config.toml
n_layer = 12
n_head = 6
n_kv_head = 6
vocab_size = 32000
norm = "layernorm"
tie_embeddings = true
init = "uniform"
init_std_down = 0.0327
optimizer = "adam_hyperball"
beta1 = 0.9
weight_decay = 0.0
warmup_steps = 212
decay_shape = "linear"
seq_len = 1024
dataset = "wikipedia_en"
Each number is 128 + 32 x the weight over its row's rms, rounded and kept within 0 to 255. Layers, rows and columns count from 0. Numbers have three digits each. The size before them is the row's rms in percent of the matrix's.

# layer 4 MLP up, 3072x768, rms 0.0327, rows 1143-1249, columns 576-639
099:124129131125104126092126152048120116106177086101159156133100174207096105116086136066071079092098149186132148154085099089140109100104108159159189110167119103151104106132156144175109096105118083
092:165126131133129110070138141130117089111131134114124112184044178180169137161133109101114136139200147117165083131134121119135109130180142182123093114153129145110112145127144126132152129176116141
103:116151108093182118100145150142127150093126110177112069167137095063183070150135120114106113067107142140127158052158094178111110095120083170187140148139167111095104140078113106072122134121168174
098:132208071116149041123134124097098045099145178165107114144110129103139078120157090108101112091117080202101106147143112210201160080130167131131143110115146112127103065173160129128137091098130162
102:159132136140130160140111103129092137136151105160114101118078135176096132102147109155133173126130204117154134123105060150096086105140131154100124128113100154179103138116142099186072121193149095
104:160126145129204128101107078122146099139183129115101104136093189161138087131128165127191108095131077126135103127094152117122140123129121122119054120131070166166151089175126081139124092186146193
103:156133156120163141117139141113131084084161067073169187162062159155131157125172101095114096111114164103114170088089123128118041125183162146115115078125158119144159113167157124176119116141171157
098:142120143109102116105139155159152148151123149105187118135161171137160132153128106152104101180138115155176162105145140123136101105085057145161123103059098127145172114117134101110146126147156168
106:137134078113157097077167112136130111109167070145104196115127102178104129117070129151037165153127082176161146128082080155114049071115060114112111108095105131137109143140114038167150083133155049
101:119158100074098153137152142097122065151141115107151071168118167101152150173095074000112127093093136196179154138105168130104139081096169111105158086084142167126139088154208144170147111136125165
096:124149124136165131086168164163155105112107116157156097111070151101103119105137116158117124150195116092176159144076094141137161113152124185155116079130134160118143121109092131121145106155145105
108:086144122089091159089173155115135115146145085148102138177108154196095133145089166076117089124116146096085166141071139087080185165101132091138182141149122125201028102173161100173107127139099159
100:102142099140114103188206155188091092136087089137106160188139164192101076154082140080109159094176165139117069110153114123138119158171102128139126145151099136126123118124109047130132148100180103
099:133139113128130114135179236112140139114106086121088131108121110072182110127110193050139147142137088125134054064131079133116133171117117119103081130139152058142142112138162091158124082110180095
100:119130122116150095087174143079140131147120150166141093125110161157214153098126164092096152162119126139182093077117122101142117096074132123104140131139063155166108074097158066109160140098143105
094:164123115143109147140146192101111113102179097127168107148101135099120163173250116136168155129137134122127093110146136126113158174167165147091136105117067150100088107104137132207092058171130171
109:147128155095144166149146170113133108132167146110198153094093133124096120122142129075174153144139126175133129069091132129138101147142120129165117141072163124125142135151125097139157124161098177
106:108187152092173071166120124156101104118156097144122106127141161193102116112136147153117143070181155080174150136123130124116108168140126101143092114129178157161135141149128125171104109151128135
102:110185117140109136093160197137109095110140101161119131112134161104137066128162179157134160160097069209147140106099105175180142159119095146129146143102142094165162088196138100089116120149147146
100:056145082158168134053147219166076178145174169126196113141129125143103082085176108157146179127159190143205154099093109106100152109122091076120109082178118100131125171100076156125132103161135143
102:079144098128097112145104127137187120091105064181153165123105110126129120138059113093102130109123137118130131159049137151091174124106109136112151110151152107077155142186138094156102119121158164
099:133126128086132095169131120121104099115134199120150119175096128119148133117144104128124118128086117128116138094139095112176077137087086123135159158121182094093051123120186149115175171174097147
096:130151159134148062133124169115121137077105130161154173134065055086129127116165163106162138167116090100171128109137065112116096146137131124199123084134104111070092155118104102094118137131159147
101:072147106120092067112183175062143139126103148100206129144134113105112046164103143052139182070121121121163130098141079153189162106125087143144116123118198127103094064165140077131143113144152133
109:045167085170081093097137142172142069108110135069161173190132122176123128172069103162125112104099122107153182125132125154104120147178118143160117144144137126081132129158161101089202124154148123
104:137118143098114099198177134111129114110139056168140093181106161083112140096081117071118152150103105058105152143181116170121070108153166070110082127122108096137147105153110115150125113180080099
094:085118107151081176115152153136160106135142088118150140175126197172096141185102204129083197104091143133104117094178166104137220149132132140118215121157075116137131047148139091155097140129171114
102:091122085100119089094179099127150101135102139099164147127093124126101118118167183084119193110123080057172117105201097155073085080095063077105178074103143162183090119106079147167146147133164155
099:139163131136156087184146109124098072151107117141111174112103092175128094201202110082092085130085071160122178118113124147114102072130136183116128128113081168066160083125110144173128067116118100
101:131145154069134138060131135098125148125131139112121156117112133084118112146070160111144173089171125171124104142098128131103165108134115173195158130145135123169160113115107134147132155136109138
091:134143155145160122108124203140117091108128068085108076166104119121106114077170105119126092109153161098172137171090125141125071065184116125194175104163102168093131118147123148145132133145169070
102:146162048111145123087139109148146126100136095169148134127134176187182113133144129105154156133133145137120050149135141106190120135080116090126116118168167044151150163156125111134172111115155144
099:100193128167168137128147153079107135118122072137119136165089073115179153103110123173071139064147119151130136112069121127217168091145098174107129137166126127127100090132153133134106104121119118
099:091144086158162159084107121137127183059113126158104147157115153152155108122190110107085149144148156115117098098064115182124116129158080172106136099029126136141108095123113092136127122117165144
113:111182161111102140129087210202065151144087156170136171124130076134126081167076132146155115106136095146117146113167122129078091138129155098154121125098154139108130069180091081106138096140121120
095:111153141128102114114148136121122100150087084098136142128127142156132101174112151137142133065157158093159185118134080157146100111095141152102085147080164170135143085116124066130159133111125168
095:136204100108141105125133154111110149124107130097131080192105119143150162073083084121170155091139186171124123127159142107127151111196149083141143085149091116127133115158109132170129148124155115
090:114139131108206110117123104137110084157092136150182155123058167121100130130077117121149113110103125143131083100138163115120121131105142151126108094071144138157080109107145102098158130116110126
105:125170149158169132172152068135095130097049072130118122117114119139125129170155165119113130106106083161137165061125177114199143081079121171120218135152108150101151047130122139133141062109128182
100:124210102074114127116165145093124106093140127161187079134078121117102151131142142083152104127160060130104132115156125165164102103152122104156115092079119062129098145129092141116105135128115156
096:086185122165112059097150108087147133077130133095168113123099168121154176135136098185158197132149162137168144071114129118139144167138169208117095134145117136117166120141107157115158143145173126
105:146152149124170133113130141143159129135112138121112113156093147110174066138137074112126150134122112141156125120112066183118110137170119066191190129096160147095111113069094147138156110151131188
102:221114124126095123166163122115162103139151082063100210136121061149052122102134099125106159141137109148130167130116159203093121091104181086118095102156123122139124116088101125134132123117179166
099:138126145125208108135137140098124092096183116121111133136086138073072081129123126102193103080185094162144064122073111113106162116154140145083132068089124090126085138110176137109138133040122201
096:096123082180140143086134143087116078152131071114117108113124144148062100141108101087086166111166084113140153146099121137111093110101118128102186102063114099183142139088181082160174117157153128
101:135190126119148089146159146230150138074072116125156202122128095183126097133173147105149127077168073086159119140067118137177129114086102125128111121178115088104086106080079140134125126148130123
098:119129082146115104130149152208104107087100100136138149166111112102119121162142129118161128127169103194213139097090098082110136081057153143155150068074159148143108160101142059121141162194135148
086:134151126115155090111166138110114082088126076120147173162084154119125158113117118092102092102158125124139121094097087153109112147168098129144130103192179144122169100104140151162158113118165080
089:156121151083147179115122137080059125170186122208154108138097149160150078160158138099120064110073194166146136151109123109116130113170120215120097106141098134198133155114073150145101128120119104
101:073179096142133083099081106169095092094197147134179166114128111108162147173072141136144050132102112119082100160177108121077110134152131154084121144115151087128076091148133125107133149108126132
113:156137091140092130152148102167090152081167119150110115185072135145101173125182118082066076151120134117117136141096170189130094079097111135097120143146152121083045109158138078154124142099157084
102:140133145129144112146087124120091158118098177174109126106075122102101076114164161087127147098082148195122064132132118119127071128141116099071140107109134121094159165185117120098168088142152141
098:063180119173189071057113133194129067094161147125086089124107101189122150091127138113144126119134101116167082138115112122187135171164068164126107110069165137152094112153112104150149136126184127
103:180123097108108065138147116081115131154130128163154086132107181166120113130079082121167104082115129123089069128116120138096114152121124144103065119130127154161146057130165116183112152169111199
094:135145154066097139140191141121128139149150097132115138121112156154134123065096092101093138157157128102137070081114086131143098134153090130204113118113097151108150056107128068166142112125165077
102:155141127127172131142151107118170142105149141133133167151119180142110100124144104122050149067134140252159094122174070172086101135111116146163120089098101187096157100093148118127181112163147140
095:152125160114131141152145149078143127152103109162133111151113116147063086177152090121129143075125166132162083112175126152117168091112086110124114132067086144105120104162171120150143142116168097
095:180122092132173090096152077133151087055132176121115149165148107122194096101178101158153142075149131207165105135108116220092068126149117118118111162122164102126134167115138115116164090108160120
098:087141146071178140172132152102120045174127093133089089108076173121069097082113119113202151085147142126126097107146125149130174121101119085182128123118093177109081081193062134125078108158123106
101:082135125116166064085207128059123138126168128129191150184063058109086091152124127112064106140115115153119128116174148153111135123106134175097148094075164131103114127177117072129144123127166095
094:131157085090105162124091104092157085124151128111119123151074161181122114185073205070105165112106116119164118055106156085092161129166152058136131124143142074075087028153174157129094122152139096
092:178112112089120137082126170129165129131157134170134156150119133135181086111134136130116105124084154119111134098157101091139114124078145124069139136102111127132138136093142040113157148100121160
098:169180138071144152082148102104155106112174134112119088155138155100148170129145098101113122115133094135136105107095144109128151054099049103136123120131088134100087152136163131151188119110154130
097:137143072106116106169198124102160132113091103141140102158137140204138103136087098078153146073104119181103165125090157179107142182113055100195151142127124161089117117093097120111119095202143164
089:107187126160107145102150139096082118147116136144124052150061104129158086131146206120099139110098140105169145099112108173121192139132070103126090122123139099166121116133157073142152105191155117
104:110122117115104139041111161176117108130162089163130113149139162135082080149081086086067120119152121199148176095152113170209056072143118102163167148138099177125145125139092079106094083122159138
102:141130082128163085110112096133127095093081132146178163128070149132131070114081143136154122074055113114186088148132134160183072065085156102126117121094082165133157122115153128173204118123129101
096:149117132102116108177158141099080150123212070078122073175118108109124144095104106156093086103100099140137097110154157147178121055150157124127180098065153134133098136137147083114112133120155125
083:131121119139149138089120111168127099138141128129156141149134102102099165161061144126089186096161163147097161128152106132110137122062110201080060125100104133155155123097150128133173113177141181
111:099158106122132126147135172094146088057138119168164122117152124129081135207109139119175089132068069094175128159203124110097162113181149104112154095108124121110119130145176090147112079126118184
107:145158113134151144133115160170081105069066157169123163175149085116146102098127108052153133081169139130185104136171138129156125129115122116171161089145086085120088122121129155099147110113127139
097:163152105128121098107116119088183116132117159071212124122127156135172091139115085125124125109137179118173142078151094134132074143057099103178165105146130034097158104121180123192186093102145091
099:133138115113148068094095200063058144141132156156158189209121106118123134102136121154082157157106103135131144165101101122156137076164106178140152112087075102102098115134110129129157127185129113
097:163110148085197110181130131109047143154136179119170150117121121158122136142105097131108123112100107124063145138136134175126139118148118060145149106129196119111102142156158108167136106138117129
095:123119114113158116091145197125103075109072149142218173167076119135173115113090139147003148085171112132157104130073085143146186095154160128070068135191159101148101119116131106141142115130110087
099:136153112079116134126123095116117123150100108105176101167097133212133132129136221102145100093129146202139061106141080126088155125152116127130151125124138157106107110111120124123121102160112086
103:153108131131148155171117120152130100156176123234093085149123152150100126152095147085140105138143090140154112103106128170116109148088136126130120121097126116081154141076103049108058064141154105
096:148154141120096127198121138160086152141195127107160096139126135146154120121123137109125157125140105124156131142157149146067162083133087139158143061100177112075096120120148110152121108175114138
091:109138062145138100120124138162154035114133117107141130129100137068121157196150122047114060112126169153225112087157134086126144090099032139098148107175143121176135146131182117103141103141152133
095:127120113169134085068151143153122097107128151153157117129103080133111133128120157138163125101149106140132089119151118152109108106093076130122143137072140132100125134151135101138115071121210126
091:138150099142125084193143092163089106119170126099147098122123158150158111124085043130119144082095207152094139153102093122144126135110129086070123101123122237102120134147140098102140132110139120
105:125126145041096139098107169179096112094203137115140106184114092124160085147099140110137100110184154054126086134119073125093066120121153178147153129144155086168098100097073116160117157151140121
100:122151090133153122087110103084114166107129086120125073099122175114108155127143075164128146097141125064079102105149095098123106145197099125119121129090132117130078107169161114185161149210125097
105:134170116128141111106146156046093110068147110125148142153137101145074120139109109119097159130103116102133173144151112115130115109104087084172100141105138105202125083149128126132158126186189096
095:086149104148092085123204147101112112107116133076164080168140186132064095110099133124104118135105152121100094137085128086130099124115130103147156121133145095127128124141173107080079131110163144
095:164159134107117120142186150129119166112114104137122136108067089126149118109121159083093156136130103173088161078141157183131101137084116167100187105138156079133107069077151123168139058131104140
099:152170106060126069144112135076180102111129115172147149157132150127127124190147100116064115133142128106128152070112146141123126166081098177110188107106048159133125079124144165145102121141140063
105:145144148135120105195081163105086127144064137153138152205169140177147123163116126084133114144134106107150099112119106131120036114131068133136121093049116081138061121147121116125151114105113232
096:133151151136102107133221141083162140077097109132146140161094090159137132076166108102073132098085062147113180104104124157128077074129101083142147110185099160135104153064145151139139101182199081
100:106137108163078095108091142161107118106171117112091040118111143106068136151084114126118106099167159135137037113139146135170124112197091157102100064139111135120161120143085158108094082133124159
102:068141103095184124112110137095098087088183126144173146134097131122131179155138182180109157134088126086106090157112112131080146123115121131104119108157179095199090101162152122182146134186154083
099:169137116106140155091104113109096108130097120154122102085103104129173111148149077105092139108204088177153094129152123129140090063132159154145133119120133141070068095123139111132094116118116156
102:164111123114098168133061105129131120119193113145147093155120151211191140140171160127067128126130114127116133132126099124147064060126112182131099108141145120084141122159129105150168081166163110
108:158138128159089140076135111137120150118118123116102215178119139175161143110104115111156088152127095190123058130125140213177098137128149103156139143101044150128108138110108066135197113126139091
105:144139191108108161103149176118139141087108095140113163172148102128174147133098060153051162163158106178129107131123159148103074167123111113140129163138113168112119071141159095120121062128118083
097:092127087171058153103048100221099169135151161162170171124136165176102098165117041143151104127155162133120161132120182164123069127089127175179137091133187154142168093133077134099206111133125138
105:111181050068175173135108066103067110117082098140127100162149124129064099113118162099179166144112119131108163108090097140142151146133101073192181109132115048083071149123105163132087107125137097
102:156115094048140139161147135153139020165166154144132085116086198136086132150083192080111131123146107081128153096140128146088193094144191103135085146134159122113177103116149097149169108124144081
100:132137154063084135205121194080140085113070107154105149150132099144148065104110090104150160103145151133172108071176148102182104142092112110133064133180134135099129123081127109117141075148129127
106:141131163118072111179150173189182163105074074128144145184143123148123124174160078057147150086124113060110179108101141147134183102146122120182097104109104117145079044152146109115088125124146131
107:170159077154061127161120155068104160167168165152146143137077108131121148165097115081112166096095191106129155124147129124130135143137121175161146134102104161130140090119126144179106104226133087
098:114127083178127156120132142082119119103133179147149075157115160117142083112139164173111099092154168115156151064157101187167119099120082174119093137120169138180142136160143095179118111124187174
097:108163111116156139159121132132173092129132146128163032149040106128119188239151116140138121096083172167174132137126113110110126156157080181095109105125110177070071119125117144158165120122174163
103:132118150150163133136118141096121163113163159098166141144150118087183144084171135143098146090177099125128121143125138201147123095135088121110127120111115140054127128120129088144126074163139145
096:150156101153151166156146152132115104122111099204123071136124175087121148115176146120142108138102168132158174088088137123183165102125077169171145067127085124114053164120125164138127139138104170
098:193139132084115115172107103143106101104123090146087109153091114098077114155158156083144108099152135170164075102098198195142175127160077100176125146142084176076163140161117102157150081083135145
097:127145118114210096075149145121058116153119071094140176164101152186149125164091085126098100130174141070135187133139138089098101096067108102113182117170158103123116126123141145145160121124126141
# layer 4 MLP down (transposed), 3072x768, rms 0.0327, rows 1143-1249, columns 576-639
093:137132152143131114102157130100162123146107099164091112078120124133111098169117136083158125112085129099136166139178132101146085129147093120156089138061157154117106129158083134101164162089170145
088:124133087119124121108178118109063155115141106170150149128134168094142145122147123194139041120176146164100109125116100130083122072135141111156183132138134168137122151033127128123119142133082110
110:104135089147136103109104121134150093138174086133139180168144173136099121157127109144141131138145169115098124180118127108175078084146126127135143176149136176105113136139115129040136131120145188
097:125190096111115089121074128136128070095158107135076145133155163148132115152108108105143147157145129079112131175099082171135151144230162114180139129121222103124178102112120123077132138084122214
098:135116109043109102130106120192093129091143175155082145130115185092132110127146112111177099120051153130167097131162125125095118134138137130097084178133148120075134142102191128143141153191097087
100:122103148135113072146121138128087153153150119103107145123084146119112136093151127068175177159085090048083144130129149143109140096091108111058118132162167122128160099075065172109144154083165127
081:141096125114138140133141130127106122124163110104111151139090104158135138128108133115126129134135147121123133129113169131153114109148139134137107095118132113125121119141137122144152148141205141
089:157134134096171132188135148067095106136177136186135102080138138118118051099148102126149068138116109135092145115143139164158138137058202157126151190126145129117103154159120139112130153113102135
119:117130124167170149069163154153114145162200125069097189084173106102080134121112152095091175188122140155113149123145141061139094135135093135133114066199109162173097159159151114134144124063110108
100:172104128151132153084116173122145189145091092075136094107135125082076125101144185095129150151134113091186121177122125129142109115094113122084087168095158134084094126136094105119148132116198164
086:176166181126132081137108106150077093134136134111083145159153145140165126129194168143138132100188148125146113108166056098154099198157119115088134138037133045098162169218137132095133164102166153
115:160099083060184091083195088123158150172203157108095111084147198104079122092132140199126125164121141191123104115115147118109132115107127145108133122154107096126181171119091113045118160140137065
105:083173120138132134145139118177146147141102127106082170115145083097078129160129084161135126134173064113117086139081133105144069161169122087141114114180127120127136136195111114161147119102148137
096:151177137181135157108113133114150136078165151163133103092150094086139136092106168141201173129125124056155091117146116162106157198180132113069082117174144079134169115131092248193161135158150148
096:088128120152165108045124141130160141120055117203133079113105137153221143206129128072140072128073107114105148137150168131090133117124190071169115169102165157147109099136126120092194124116162122
094:139086111130150136095169137113138078090169158145058139140142111123088155145110138144157079143161116080186183120145030132166139083132123120140128077099055144162088132155090151137150140197136143
115:143075149111116123239085130119099172166108145082114152019122074116148146105161155159091157137089095124167090113117114155107120108128181113150125130130120111120108141101168167127176124082106100
100:134123142108124088122164103165154142128162095083125135165121084094089115105132104110154131135159093080168129128143152151195160140142092132187121187144174130105132167087147022189091233178129185
102:054132128153146085105165149139147128043148130090103127093069146116082100131094131079148145147102108150112163110061117136107125166124172169176157139153149163200120130083116131114134100162171125
094:103095158138133082104159093104174151124128141124052129172095153170159106138069147091126132117077125145104140129113137180119103088160181133144152174124143066127140072127162168107100172110092106
105:179125085139080143166091154114121116151035117115196076089142119143191075146136132121141169106175153108049135179144154132128163148129107135101136144122118162148162077073140144150090126098156134
102:124138134102162164114109092109188081171128149096147135130117155152118091163108123163161156069143132093098171176176062128144177099138166108145073117188158105164108154187157083194145120124063165
088:103128097132207157128123101157165067163142143181143100087110132145160126120127100114133135137088126129169135192132135158168176080142112094055083165098161176210132132112094070165099126129158114
111:159145079123151175141157149210131158164121158112133109151125074111129072164162165106161187133112079138112163126155148175138140150104088140091198166092169174185108071156146138080154156111115108
117:103145128164085091078113137145076129106098138126148164181152157125168096119171119124114111114165129117180110064142177078103143105157177147094111061095117161110124132118071084103074103135146139
103:116146110136116130090145108144149165121125161182088140137144138160137118110147164141120231173060099157107129075113135107118139108076112107146127118125213150100124147141168127113124138134085077
092:142196123158139140107129160135112148127112204155150125111126177101156111100121160126168083095120132146170163150161122124186126135148121091085150152083133081142095155098128139105123162147066137
100:132147146137176075129159082121102081130176096076079097154180186124086127172071167180144112093038118099101179177133145119148206141167096134109124127147101096131168112132103122133132137181138150
095:154130180115087161125140144114118152110122142127118144117143133113140170156130123159135129113064095141096143138104133175152155187142140100086084116162142129101152103157116158074165144094080148
105:150156139095089152091084162122104129142112087180102099144143105078139137132119109145149151157186115230103154128121134139056133094177111178120105154152123130144110150103069161144114144195068151
096:125110143123131116086195145114130141195132179112128171152137099122125166095082118110204121108116110113162152137165149094148104056158112133149138081056142132105138113133108144127134134112153146
107:153089111125167175126117155106134171120113056140127129177108129141079122081134093113148147116145122169198108118129122105159068152065128141140126103094084140183083210100111154085185121123155130
096:087171163087164110111120081121157150117142119162104137144145116129139173144117079157155094131128092129114116124137139136171063124186103127172128116160131180191155155188143085129154123103121120
097:120134135147157163129127114120111082082113144125139044150151116125123147112123128145152173160172161073115132136051146194133136148115143126069150120175139145134163139149154094108104131159079179
113:147111105147207162111095162132178095189099111128126140127089154176131147138092173153129136187125150102156149134149202109097132144109155132098163144125130107162150125113154140114149067165080120
097:085099126177124164117093128111142138147168096138081117102072181151074094117125113099195144165186154135134144141172133153139132160179141100079106131050170134170205129132081077153121118118112111
090:108076125151103123099128147163130144123159148097123138093172132163146147145115078128197160151129127117134184148117115125153171172081136123130102131139151145099123135130096074104167115119119131
082:117193086105106123104111115157179167188140087098116137129129129117103129138142180142093116187065159108118142154137151116066121175135153152124064124045131161182123122133090105105097140113114139
112:148145140168124167158207147100123097085135083124096153121160185136084109120148149172108155115050095113147142066172150169084136173174136132104163139165055131135084092072128143104105150108131107
092:122095116153151151142122117140155103138138140135079106159160158136169131173173077112082120112089123094133164147088103155157121073174100129106196084134100129157116121070141088060095146112117122
086:159176146159133153114153139091110129139165175074152138105080121106131151076184116104245124100101078140124082079139165157131138148060131075083129140159123185178094208105089131127080110106136129
109:178171093106074112155152132130107112142112069156112117132138133101167098151123079110136140180083118091165027123118153144126158140088142108175105079144130155095077104209152171087113108090138146
103:157142175088143089106186133116112118090172122106108116086150112142152113128141127115083140063106071177144191176169116146187116101098122106136157123144171106097107157128076127102117127097122138
094:163142032116144166160147155119138147107076122126140098130099110108150148174114103136136159150132173137151102096159117142075191202097098132130158118098158104157129123125168114045167125150095108
090:186159085146110204108137110148134094093129149079109162088099130090156135142170137123150143165171133088147106094145185086094153125170098133124172103116210121165110111048138147137115087165112075
095:117050110083126097154109143163164130088150098123113093146138110134127134116164155153132133169188045158167104177146144133113123065117166144177137121149119115097113153129137115089122093123124103
096:095110104129103166103104157133146138122096143163134124169123098139155149088116155157104093138101118112099189119146145152086093183139118125145145070146116151070163158118158165118109126208103160
079:149084138124149139130148131127097120136147128102114132140103119149132135115118124116111138128149134158117134120113139137156102109148136136144123093120122113100134125115130136140156135150229136
088:157155106197126101143113101131085187155152138065045104126157060110125137142133112189108090151114119151098127132094084121129147177158117069119093118148100077166122118151125132146152119128146191
103:125116069087118100080114167152131099052132151151122130121109113127148157121057156090225108116062052124106059158066138187150167175093179103104075088129137100112096137109130147157058155096107207
116:148108112117149198144192125128106127097094192107119084126035145131090115152115102137084164189114116143159107171059160148139131115163064152159122106150145131144094137116109095108094140109107180
102:157127149130164136179132095107118129168083146167099086111111122145169110094111136137092122114105167065149141155143149151052127137140147137070125089147079126120104119164147122152210138082140161
095:033149125187114189080126168113171138095102135205110145132170100141144154162152081160144106107131141148169122067083138095137128099136103119125134128108154136095147068116123139136155096109196182
096:091106113116084154132176103165154151086171183125025049133108182113146110140124109192180062118144151139182172164148130099095142156139134133122175137198137180146129104123115107111083103169156160
091:192149158127142088143119152138148162116084079127100123106118154105213125121106124239045166160088108150117077136113088105140119140151125112117107096130115146102166123071097127126129089170111145
090:096168113139095131115159030143152172123114109137157167147167120153142077119109164098107143120120116128105184126093147136141124122128153107198139086096089122089169140084104121116086149113133104
096:113119128185108142116114100115135099129090107147115118125104135151130165173214090216111125108104097048136100125144114171153162165118055188110181179106081087092159099116156135172152119126061119
091:120119144146101141128135117145142162114145161102152186167056144117164155053176117094161087103095074212111179105076152126122183054147105083157080166148150142149071107122076120144082142110119175
092:117211080052146161145108143123138205125148148094153092175125128052115107125161122161197133089172199102156074100116105132126108105134085139119185119099115197063111111147150126119107146164085159
110:121164066106086132079178130131167163106140147116133074133162119114115114155131173174079196065126104121166132093151112102145104140063166129127174084099102133062124121200111129086153127155083140
092:140095173141117151146016118139085148131099072072155155116159114113106136113158103166174133134098109115158126138179121109137109197144185135097164126081135105122191095131120150113116112152139107
093:132103109126080138179094115164107055144128152161122145235120136168129108157108109165138065159186098119118154140126123099104094090137100166092100101102143114171095145119129164148141106088211150
097:150161112123137050108049061180214119159154194045083119140165112082108150093134104123144135125167184110124086141092115120153131163146077175117158140138134144195111146160112163145145112147101132
090:107118175160110175081147146117122181132122158080076199109147160108111090115137147124197047074131144100102143177129138148127130120124170159147130102104070124149107154142086167120126104160152183
098:085133044104185108116145146153089146212127113081126143148103196181143118196125146132162169185166116095169093129175118121113157183182101164174125118087139104088119107132130111124103133133162113
106:102109110048121173087146119136140185176182176108093121103114176144101136143169105112087095147153129110185124172079164114146072151134115110136146186179131134128099127154161125106111101163169157
098:162122145142076106132059096119129114142141144084178129127111090161052093096087187134121113147124097088215200162132133079120121156183135149206122141118150142128159123144112133092161146117115135
095:157103121095143143140177115162107127075126128100125081065114114126175100135130122136131142080110130116134150151133096114124114158152164103168126206135199099158121138082167084141073111145094102
083:190159108153176089158143151086183101085145131133143089084127121164130112172125157122210103178059085107164118087062141097164138098134220121101124127164143118114114153104105156124130125042150164
130:096187143125130090114174148114156173056091118138099096092184090068093130180145084146123111143087120158154092127090154093133068161147107113072108101139140161109189149153083118139169116131122124
102:191134150129099110132107114118200131100107149148202168112086144126160117090108124121085170103109208025167078120115204104148150157109139140147156155083159164088101086136172145142168081054059082
093:137081155116177123089092167074134108103194137151117131097100115083094112108177155126105192099133077143188133123127141195088125071116134110087083121143142076162092117194164130134161145186193078
090:135143123108112105115164098117151115138059107136087107093171137188065144094112130111143164121201118117104129196100159098148104149120124139144169192073171151112154135148159124133188112177167159
094:106140135150147159131136137164161108147122149189132184150134109080113114046165193147166104141095124115146181085196118067096149108148192171146118137106086160123076178167115162158070060071087110
092:134124125114169155168111106113125151160150111124124161074126102141142150088107163091107133147125123160092096161119073152120096170108143095140114102185099188158148083118077192155136089087127169
107:133060089094112079179111129059126096151233155062175124124181172162124070176171165111115196113143153138125153114152066117102150120100098126106131091117148182126081115106135072122132188085132099
113:159133130185113173140121099191112106118120138192173110125104152112186109123136155094197091140150157163182145054134181144139163123173119144152120113091179114145121125077084127155059172120094105
092:144126157130134112129096095064103126148146067146148104100116125151155110125195075155115079096209142141125161163209138188133127093157158092184101127049154154127082106109144131167109099147159148
091:118200115134181137105156088070132102137165095138143124133099118158182177183177184126111133077099079160147083166096128174128118099122121087144106140068154170104049114164150228084162112103150168
097:128107121161102140067085100090134116080131154113141175074128065166126148101071124082115129138099102120162136084151099157173121183159139148123133071111139132148168118148144099094174103150126148
086:148177125186113173094145134169157137085091218126082123131094114098186163095110121124169129140127129181150151139152112116101121112138094094117107153124155111160122101088106122153097139117140117
104:139100143182177195059126166159097063094141083140104093161109116062128128128124150097184139126220114121159121133156147156095130099147154111131161095125139081109134107070150129128144146137198056
093:186134137113172142034128122163136143131117186117165104124129151196081184101188153145123119099094140123102131141144061177132139113094145129135120090124158116159080163125152130139140118140190109
097:143127100142110119100129104069075095118113104166145116111121116181107201135116155102104126136138165155088124106150111190196128132070200089084107125152149114180132067066126187134116149120096115
094:138135115161099169136122124098110128128092200125180070105122114146083135152140141080098135134188115121089128157096167083175062095139090183142124079100119130149082153108105138108118164141116145
092:144159115142090123111110098183195171160107161085014125139175160139103121111059095147126133129137095099139161120134163104184142135147188230131154118129177137103104112180099104108147142122120126
098:075138119118079098094129180100117147161157171158146108132141076098137076120055129151086128079072078156081132137117148093122169135114134145110114119133147138131080137055084161175093116196169124
125:091127076105098148175100079069093090169117163144125110144073151138188153131081166098178114132139159095111131134102162132076160143109158109109126172138132103064083177146130128132129139120100176
088:048091151110108151104156145142152128123089144126100128126169123092103118147110137118205150129141073086124185113103137155082134140146123046083155112113109152133085170170076101133166122131185138
104:153137069119070091156106104141157152163153121130074126082155146088125112112135199149097133142158151156136148115112116087114098122079168099089146155152094094143115132026077141174121128116148201
097:100142131130123134131145127161136066100150194156141108153126120135169118141130075128121154103131115167132146088166096087102130116086159138166066124123215152158160166161136125078136136135120137
095:184125121160088142120091126183164123044087153120068148104141152141110078157145158141087122083127134129142138106123134167163137182117101145171153157154138121102053123132092145107103117127135129
099:098090166177132137132179154084105162172132099076112086149208134118182128195150150147121104107086108145096165127132094152117090083195124171128115093097103127161137102160121142101102076149158073
106:126179083123121106115087133132125160134140126132094135100165097112139125111139135133142106167123134152162116189180155134173187156132140115089080179150124126139077120077080137122140140122094123
107:127159140108151077137162166141181165198146066169123141129159115107066126111072091115114157105140137138124128121180101163146175141132114141078139149109111165102204101112167141101112076113118070
093:171114135088188133109135116058144103085170075137137131076115125141112087144143168126033184150076094163143102104023165139100069100169178060168130138139116162125087165120143172160093075114147079
110:143067100131136150154188075079118094124166177068154120139130117150171066135111146104130171155120120129121166096171131084072129176088126155144130167116096142140113177107130073184110195123196111
104:149106113060152200192105053211090116108171191103150226227090084119116128099136178171098168172122122136095120112150130131115210173136107153119085152110111161150161127098129114141120150139114112
101:118188105116101141161197166086099117117135145134117129146139108168120126112155123151133108107101125106137165076110180135140132157155135094125132152172094071149114106100109108144169101182120105
112:135118119117123120130153169103204149153118075126078111166118096134158147140142076078116119124134132138107134142098104105151121110109099208150154178164089102121079116132115085132108167149085120
106:166232157153120146141125117174088132132101117120078089108163113107137079125119146115132101176140087089171058090090102129104114127115160145153156106134119075220163100100081135134141173169082128
096:106084096181153164120108107132156141132111142172145097141171167141095163164122119184109139147136131142078143088137154121127162132114131113117152158090154135109063151151178118122125083118132155
095:129139082088090153075115154158139186132114110065161174108175165131149110082185099128195131124120131110145143075135111193051123087163182216129035143191098154073094102135120129094111133076126146
104:095148147154140151080142091128113157110163121079134172139100131097111111088062168208140150108167125069064199101106101110127147112126135075097159102135109111116098199105117120102087112077068120
086:183171163072178161180151074118227120047142104099120137164114129106168167145124088125118110070106194111155154121081135084129126117095132136180158167125011147131109172101076040103127088077141097
104:149113114128093122100111162150148119088185075157146144117112056091110120110131149119097201147132077146091171120186145110139077169085101082141180073121105123165164075116104138101176105108103150
092:085148129069149132130130158194102087090111111083120163140085143084105117101134142140108159197094093092184070146127123155113118128096033108127115182116126146121117128092147113105128088154142133